Part of a small language model's weights: 4 heads of 128 (2 for keys and values).
Each number is 128 + 32 x the weight over its row's rms, rounded and kept within 0 to 255. Layers, rows and columns count from 0. Numbers have three digits each. The size before them is the row's rms in percent of the matrix's.

# layer 9 MLP gate, 2688x768, rms 0.0943, rows 316-338, columns 672-767
098:144141149106153100081116102156164134065073092141106133091127123144155102108119112099200118127167119101083188113168099200150175135149151138144176130102110171133101119125143112082142134140157125111145110140146177144136131102153081171149143144122099153162089144107167087099149163112123136129
103:159129142169175169131144121158123166129077055148177158180105183154095167179098135081147109163090111158091094140222126145099160131111086084127074157089134165148156127114115107139090131195101179167191136122118200100129121148139120127062179186063090091117120144098122158162158133119126132128
102:148099155150074127071116106136156117124156170132086093142116138076097144136114120119157151112142122098088105139117192092136145102127084135136137156144142134078143200113115141182121124149084149136092119108186131111139086136197166098087115124105145146085122110108144125121080141129170097109
100:167172128128142114150182068192162071124126136077172127136100073095146088171088154131119164125156162132125174160145117081184149124106111193109159139106120090142148128186133103130155105058205137173134096128186088165112149186161180116135084181117178169125079134169106128070124115144174184113
105:117178061143153100141141130129119125094128166172117073113117135167142178122095204074103065178118137098110106096122114132122058086161128119108071176163063126139113121108156154129077129077099091158125114098126123037135105134158130117105144115095081122149121170139162093178125162119118184158
099:200141098135129135117125098125182128159149110147144108117175137127090115095139099132106123097135136132153111111157109138156088156089113091175172182181167161170051150184147112087139085144048093153119110133155098108136132098081178094121141097150098092077056089187135114105108117122159162092
102:144160138076085166111130117121137070136121129099115137190065139151095119132101131135128121139102199126148131082099140143110180151166111060139113101118144138142120124121093063127098101134142131115172186149167105160099054034081196139113158123124086141142119094175071116096086160069121110116
100:116109123164094113129130111098126086100169144080108110154117086165153122079101159167178131111127207106154101154181143108125193203084151172158158149108121142134131102147140123087105127098069147154124151176135110184075162139089149141139166117099153104138129072128078109094093075055190097178
099:131138107125110127144145164153164154160130103085134122107106123086088119082156156075094092069094137084116101108103184156174127147087125146064133154090126070159154200129137098075122124131148123129165118107137177116130131104167154164171105171114144135152113105169131145135090138144129096106
111:118063078169208136139132098161060108098118096096154137190137165131118123131097150159148110123142093138162098151137107130135114120157121100104073120179123133143082035155160139094115135142124150081164160098100123037194114132134141181110139145151140164182176164109169067151122130137065108086
099:157126170103138139146116131114083140138112145106161115158169126098103166140104071101138152113161115123155157102201163147145086158122150164101106179108090149143193048139155153127134131112143091137119099112097130153116140176152112093117119165129142123164130105177142145178120112018158154102
102:157120124119131154081106116098147114123150110088125160139178160147167111121162078167132168113149170166140110130128172105148249187121129099092144147109111146184115159140118097194135048125113169169141149141179120143134146137143163074107120168074121081149161075112115133154131107130092043132
107:128104180106158147125086144171071154121158147153099155205180133086119150153111155117121142077134101135145097149123121097106144089121146126163130149139136153139118127097149090115066109135114111054156148104139100138099096141130196091107087143178183112124120125191140163181087086177177130138
104:103173127116170224101072155121128109063163126132134108087066146187166145121106118206150070131147140166112100143140124141149122176140143155121138149114208161186117182117181168162157103116141173130107143142155171103143134066131113117130055056118162193104145089138185160115107167112111133149
102:046172133096142156122043123182117194116091114122150108176118049067103175162087180155095189167124058214127174053131122119162098180162134149138148139113153164104091121121100156118109137142087109132134082078120151101145197156087122135074135103131216061103095137127167189089119149068088081163
107:151138075102160155116137116136095141118180125110150102117147154105098172172106145137126127119110116109147145152072164176156172106141110082127075105142153143111111137161054127144184134184140076180105105067094105162047136164102116145151084113117134125092064200127052078098137138133123157089
100:130146190129105112100183128166149203186145151117131134127110092129147116121149133172144147132043133087147105139154138107104134183151113115123179096111139136086106097133150131187143148144146099101122158138186147136071172171156140096155163054142157139121106162132196089153161109118063095131
101:137159141137127167116113080115107123128126115070099132187158157199146158111155149154139152171184140164143145116147184133163158194148095129112106087098160092133159096103109070096145096148149162145124111075142163110150149119182104130098118196123116083159134168123107145125121124148108145095
098:140113181119163122139048022174178178104128155142150154063112099143099130148095125104170100157109131080164126142116146132150092123165067185144077081099120090136164089154140123103134137167114118115155143142159165080110096088118143156113093178158121125140148158176147142149139110064145140090
098:153084146169142119091148086152102160158146112143107127159101172115089162088100093158142087095101113120155125153117158121199123142147152096111168126073186119202088152112153085125084142194095127119111157123094110082151155103120141120129118165139115137120118155143077082141129166094127152129
104:119159137094148092095128131122140112145095143121155118060124165116119081091121089156116131122151098162163120120149114141086099160088071139118083126123112140122115112111095101060143111125155113137181165150074081106180105104063131129066151135146070113153148083132130148139137132148101110199
103:140170087123097122112136137165116149132155116066119128130070197123098202142137164088160156166162148128162162181113131069117136117129127137135119145057098085116144148083189129079169115152109126112145170114114112140132081158165158137121086109138124147142159082163078139053094101165176153147
101:131126145141163140153078171080152155151180143166116148127161165147138156124139055164157121074107107107147099178119086066119172068101100132160224148158072104150155129141142149167133102078160123131133136121079132106119150124121117161067128114094153102133138187126128173101048110173106165168
# layer 9 MLP up, 2688x768, rms 0.103, rows 316-338, columns 672-767
098:135092126171169107108138180061108131125145131137125094108162105189103150165118151143107095147119102172126123124091173163140093121079105153104120123137114151130149165142098095095156167103082141188160182163129104123146113058144152134170170103111109086154200037087167163164158114165054095121
101:130123177131155105155190176116112215123182143095104094130103091145174138163164128114031159113122145068150106157119096146121106149121132093115108134133165098129110076126132104145148139110139077142104136160181178107101124128167080101156106114115106136121105078147135188120127089164074085154
096:129168091139072090133151169132145144133115113128138156114143117127164129142055135161122118145078190093122082138133112156104123116137128115161138095126116179159134184121145170157117156192064137073082101098125109065123182162148082173143133129133172137153084185120132071159113178126150134108
100:160162187161104189146103128138145118122100150137148077123109161122166152071137128085164156139115133111070152055187120144151051043148138093129162119178148088109181116092095145113123131147137102098072068126133141131144200125139108127126115135136077116135109122051138183055115132089093142165
108:145122158110118171137122124157047154146070102101180104093078103061097134129118146120131188052173153136117089118142115129173136163109124175070176109129112160110096184144139070151168106160115101136114164149137101168140152091079159056107146140140174118109167138062188151113113185125091050094
098:151140109148083093152203150128116088114137132116102146114128150204118117053153083173121115132164118108177119039122132175161139167167122152093153126159099130060120134130083158208188132185113198100103120103169116112178121135126125165130056096153059098134099079114089150159153090141109206191
098:192195156145121122075146113063154164105125130118122169100114121108168099135091112097113119129176112135182176157125142150141099150024122107120108159158154124181113153155061133085089116102117103142073103119111104134155095121079188174164108185121088125110178171082129145091076125103161176140
102:089097071114093124078169144117144105071139098123157096139146117108173111127136092173164141148119088126187126135156106131150049095120086147064067130121119148157102113164148110090150158124172165114134138137167179141099091152093133148135094165110164121128118133112109134153104136132061178154
101:033139173168138121096103136132118135096192105186160148135149135080114114150148170095166149114060123116144115095120131136108150136093066131139140107083066162171097118141135133127174135125071109151047166155109125138105116111118101190125076184114115161122129073147151093115121091109136122188
109:109083131165150107109130107114110110098132069149150153136058159106093102184145110139102163135130120126147105093121096124157144130160088155103119100169162088100121112109164140077080156124198116126133174138092112136169156118042097108092055179128106095111144167102120099195153108174163094088
101:154152106070131121140079113129197121154154207117164141087136098092140144164124108142125150107133186086152116111038170199157081099115135162076085200092098113142119105116120117087110120129144062132137124123111094132112125142175108160088103171199144133159101088135175171153140126102204134138
101:089152146047150103163128157103166116116110126133089146110101111081112140128099163102116063176155106132147066155122122097138150096167168135170105099150113107090115112116083113114169118134124146112126102107110071159077107123122087173173109074150100145099109131176119173165154142150131199137
112:106122159129146105123081189168148141144104110154100147198095093112148155201089140077123123118156135144155158139079124134144131085179121140211096122114145122129069144084088081091122153114158068123128141113050143100107107154135181107117180098207156133082153143140153097109107143169111127183
104:137129147123093111097102086136064208131172144175064161092127119144145127078142153131152098160131052096147098092154074086145110099118184181181101108138110190161131179131132089167179101162112150088147155136166127117090094074042100115120111103149123163119073132146163074164154124141107158173
097:125105145119187155102123120130168101124116127135137115109130136133118153127096195094142148169144150183111141110140118093126205072067169166076103063124146157117163097156131203122099130143127147072110143123132107110099073102111170101114101158122137137161165126136080145168159137094126109147
105:170157158148119168079110112163103114125124140105171113156131092127159168137180085150101063159115101100175067146084113102181141102149169119147123157140100088193148151143159134154106148145103083075106145116132160094144111177157147147187113128132094110130060177158183092094075161157105103164
098:119116089106144130193097129093113146121109138117126099111131128157101150178122177132088154106132112132160155149109178159068088161129146103164195147128134114192096115135153118175142163071080113176110187097139173125146135109151143157150078123156121113088163153109087175149203130080144154132
097:171155132135108144162143167174135040121082152098164084158091109091123137131127106149105146097133123157129187170148181170142144105135059114127154168117171102075110100153074166144108114176171184146162155107201115099118155090130130174124113125149074110109153146132119130090106141119156122125
096:151109090167137126106115165117100115145133111154093123157111161088136131126148055106163132100132091137094155134075139111105152158147171199144099081133097075140117157149063080115130120132097096129128117131109175092136151129127111131132118138092058095143121153166131133141113123149119119143
097:071164138111191132219155187182103176114144139112145083154107134135149132127120132121122077155159128120156078103106205124169145176137194159130156084129116101175119066079151167157114126141176120126119109156139114077159161066128136145087115104131102138132139135116133129082089159081070110113
105:140101119149091130126100122108122127158092101150156097102130152091089113142116138179062142161114149173154104222117160096116155104144106135137093156172095175117107097138163170100107112188149134182121110150139132153163160154093082092108115073137115138154136094141136153153099127138096105074
101:061084143102127077235139141136117123167099160157115157110122132117185050139169132092101098139096139142104125125114115046157122123128143089155130133138113192157153098150058144103129112184113090161085174176108047115086165109112133122131107076097144107118181087158154088145132182144050184136
095:177070145148117183132117114150126161138117238162062160160152082139159156109166068152127126157103071119175116107104176153155085122208125118127074092085166172146111114154173101146132140097117120113068123129160108137100117074143064125095155181205150211113116148143093092163117151101080089083
# layer 9 MLP down (transposed), 2688x768, rms 0.0273, rows 316-337, columns 672-767
107:141133175125140075215144130124068102089144088103109134130149158168180109154113106124087096151101106095166157122139067137102092147120086108194080117108114064151112190115104117165128112129103058113091150111170084149189121106112059106124134105137119129084171064125155120196150123117086127150
096:118139099155149140140135099145135138134150143073168106132071156090139158123100161075139113133138138156144160149135135190193129094141048130131165060140115146152124129103121122043154072170143164111162210136121127152096155159084164150140176096167142118110157149134183142255159147083135110093
090:143136099129144078157100128104192127147164107113134119110132154170155120115077178117144114082158082147096121129122146135139127119142154135144091148126085133074152141085084129116143146153105031138130126076146132168089133129134137121165216126138146188132086144159164115099085101122133124132
097:139176082101192090171056135106128101160124081170093095079059077172128153111139124124074193093115172089155103080088165140161046137157155163134136122133179155202080103167137154129153118097143087073050110173102201121177142172108111096181075145145166083065164105153210153116159188123063109064
107:135130162074171152178154179133122125146079093170138108149180095086175154114142076131127115106136105151145173104182138138104161144064077105146143114097095148136102192121078196109183139113102121142137144109108138126200113088146176114082188127136124201143128094057127105099152107122107070093
096:098179102160136098120132187120163153098127093088177135128133145153107144108058141175090155151203152097091139127097138140114108139148128078099142147089131115137089145052133123137115133109125076142109094140077093101078065147133113139131103120144158099137085075136105104152135148089100083089
095:111138114108125119180093090133116164110153050168155104161092124141067133114128198157106151120139132162138134134173106150156112167120124116117070182110182129130081072112139137127125092159124106149124084164084109171076127146100143159157110100126143200067140166154144176101152121141049100137
099:114133085081163163122119149112135096162194114176148134107071150167153104112172141095047130156143148126160123124166111129179148124162152097134139147117121118181125179164118156136128117155125083097122101076135093117199128112151135107183097129110159124116120206151136129075142147118101099154
101:104127200127113117125149115154092099107172143092151131130092124136164085094117132151191117125159127172128085103123089130084127184161120073141176105107102110146155106130149137079157144122109150164099175188109098090106124104137113103102147130137125142151103077138164127070118149082106088061
104:146097111130134130136187114148079111119142150143151137130156078086105127108115135159151130142055142139124167139125137101139165157135089097112050129181092165119156080148119085124116082144156126095033117103096100157123104147147089142180118217143112176056173084169146116140050132145125173095
097:146140168126132062162115083148128142113151107087127151088112061124120150153140097141099095088139182184089155142144074057130141117173092117139151129134123097142142102095137112117158095158151125126146162128144161171136090121127127144114156125089079112168137161108100121161141118123096069104
102:126135142100133091146115167116141150148101180119122114115153106117113118127142108221183116129201160082121164123201120148104124081096118175132110144087157129109099173113161069103168145139148178120114086112055106124124141175199150150148113122173133038187150117109143150149145168038100138131
129:093137141136104122134027132152130131120120069182118133104126131108138110092117126068134139125165139114138122093155175125146068082097139145136129152182171171143170124163131096150071140164082079114093121161110129108147091144083128190103158155187084091106119098172054104115126167101168072123
096:104109122144066139176135100184146149131146186118136150112112076126120145027120105093161118032119140079132148135161106117133133187090136138161097119141112158141108098153128094128081076144088107059136144140155119141136082079096103080126128095127096116174136126144153159166104127119122086159
099:134095182122073074129147132065110153142168111138131124131148158132138186071112093145161102137147107148110135150150167133112188126174152125150119067158125138143105127086117173162096157084163153087114132126068075109112103135144099142118116127159079154065150108159136122221148126105175125146
101:108149089180071118081185112124143195061118142054147104156178125104153143140095146133158172125096104133119092188131114104103134129084091160124109152127107104101103111142110128154118162118122118053089109128124103150177116146196148126057088140168165148109159163118223135097211117173127107133
095:145136184111170119137136089137095115138160094113123202127130075166148195115168176080122107104087090138061130147143103075120114191092140111085129165108164134099144076125116114101136109113146126116113135091166133089156119146074119099113137090171107123129116110090082103086108099115172176134
103:130139107134178144161115077109174183104132121121143164115097128177074122130044146100093163128172078117151144093174123199136174164111137147089088115151135153110137101100117116132099108123112147091171188115155098110124105094116108147107091153145190164110152156141118127100116159145161107111
102:108126101108099142152151134097147104132167097099171136110129123191114190080155166124097108144172182125102126140122150107138113155116122142141096151134039161106162131138142158129057158085132156106139180136110114120138129125158120165130137147073069118134124099143092211129140158137091160124
101:127130111137103175141133098126192099108125091127085239155081196149083174132122154143156095086140127147135127105151102100136143146167151174130086138207146126108136126121167152083134108116163128086120117186125142154119137092098106114118105071176082131076154109134157158090181115074120200130
101:102148124145127140138093080126124124097102145083142115145150166219144145094127125098152086126106112143136084086171147125081100121118110166098171152124115142164087109161122133070124128166063133081103083151099124176116067195176069071097122089130136155200149079202076056114152135123148142131
104:096087154154110156124108130122150149178185149163145155061104138072171151129141103133105083135093091144110088124123136142154151121138146112083125128118161095116165178088064108134141119107163157104090115144096167148104074126191142108133155111081172105121119169129178094178176154096143148107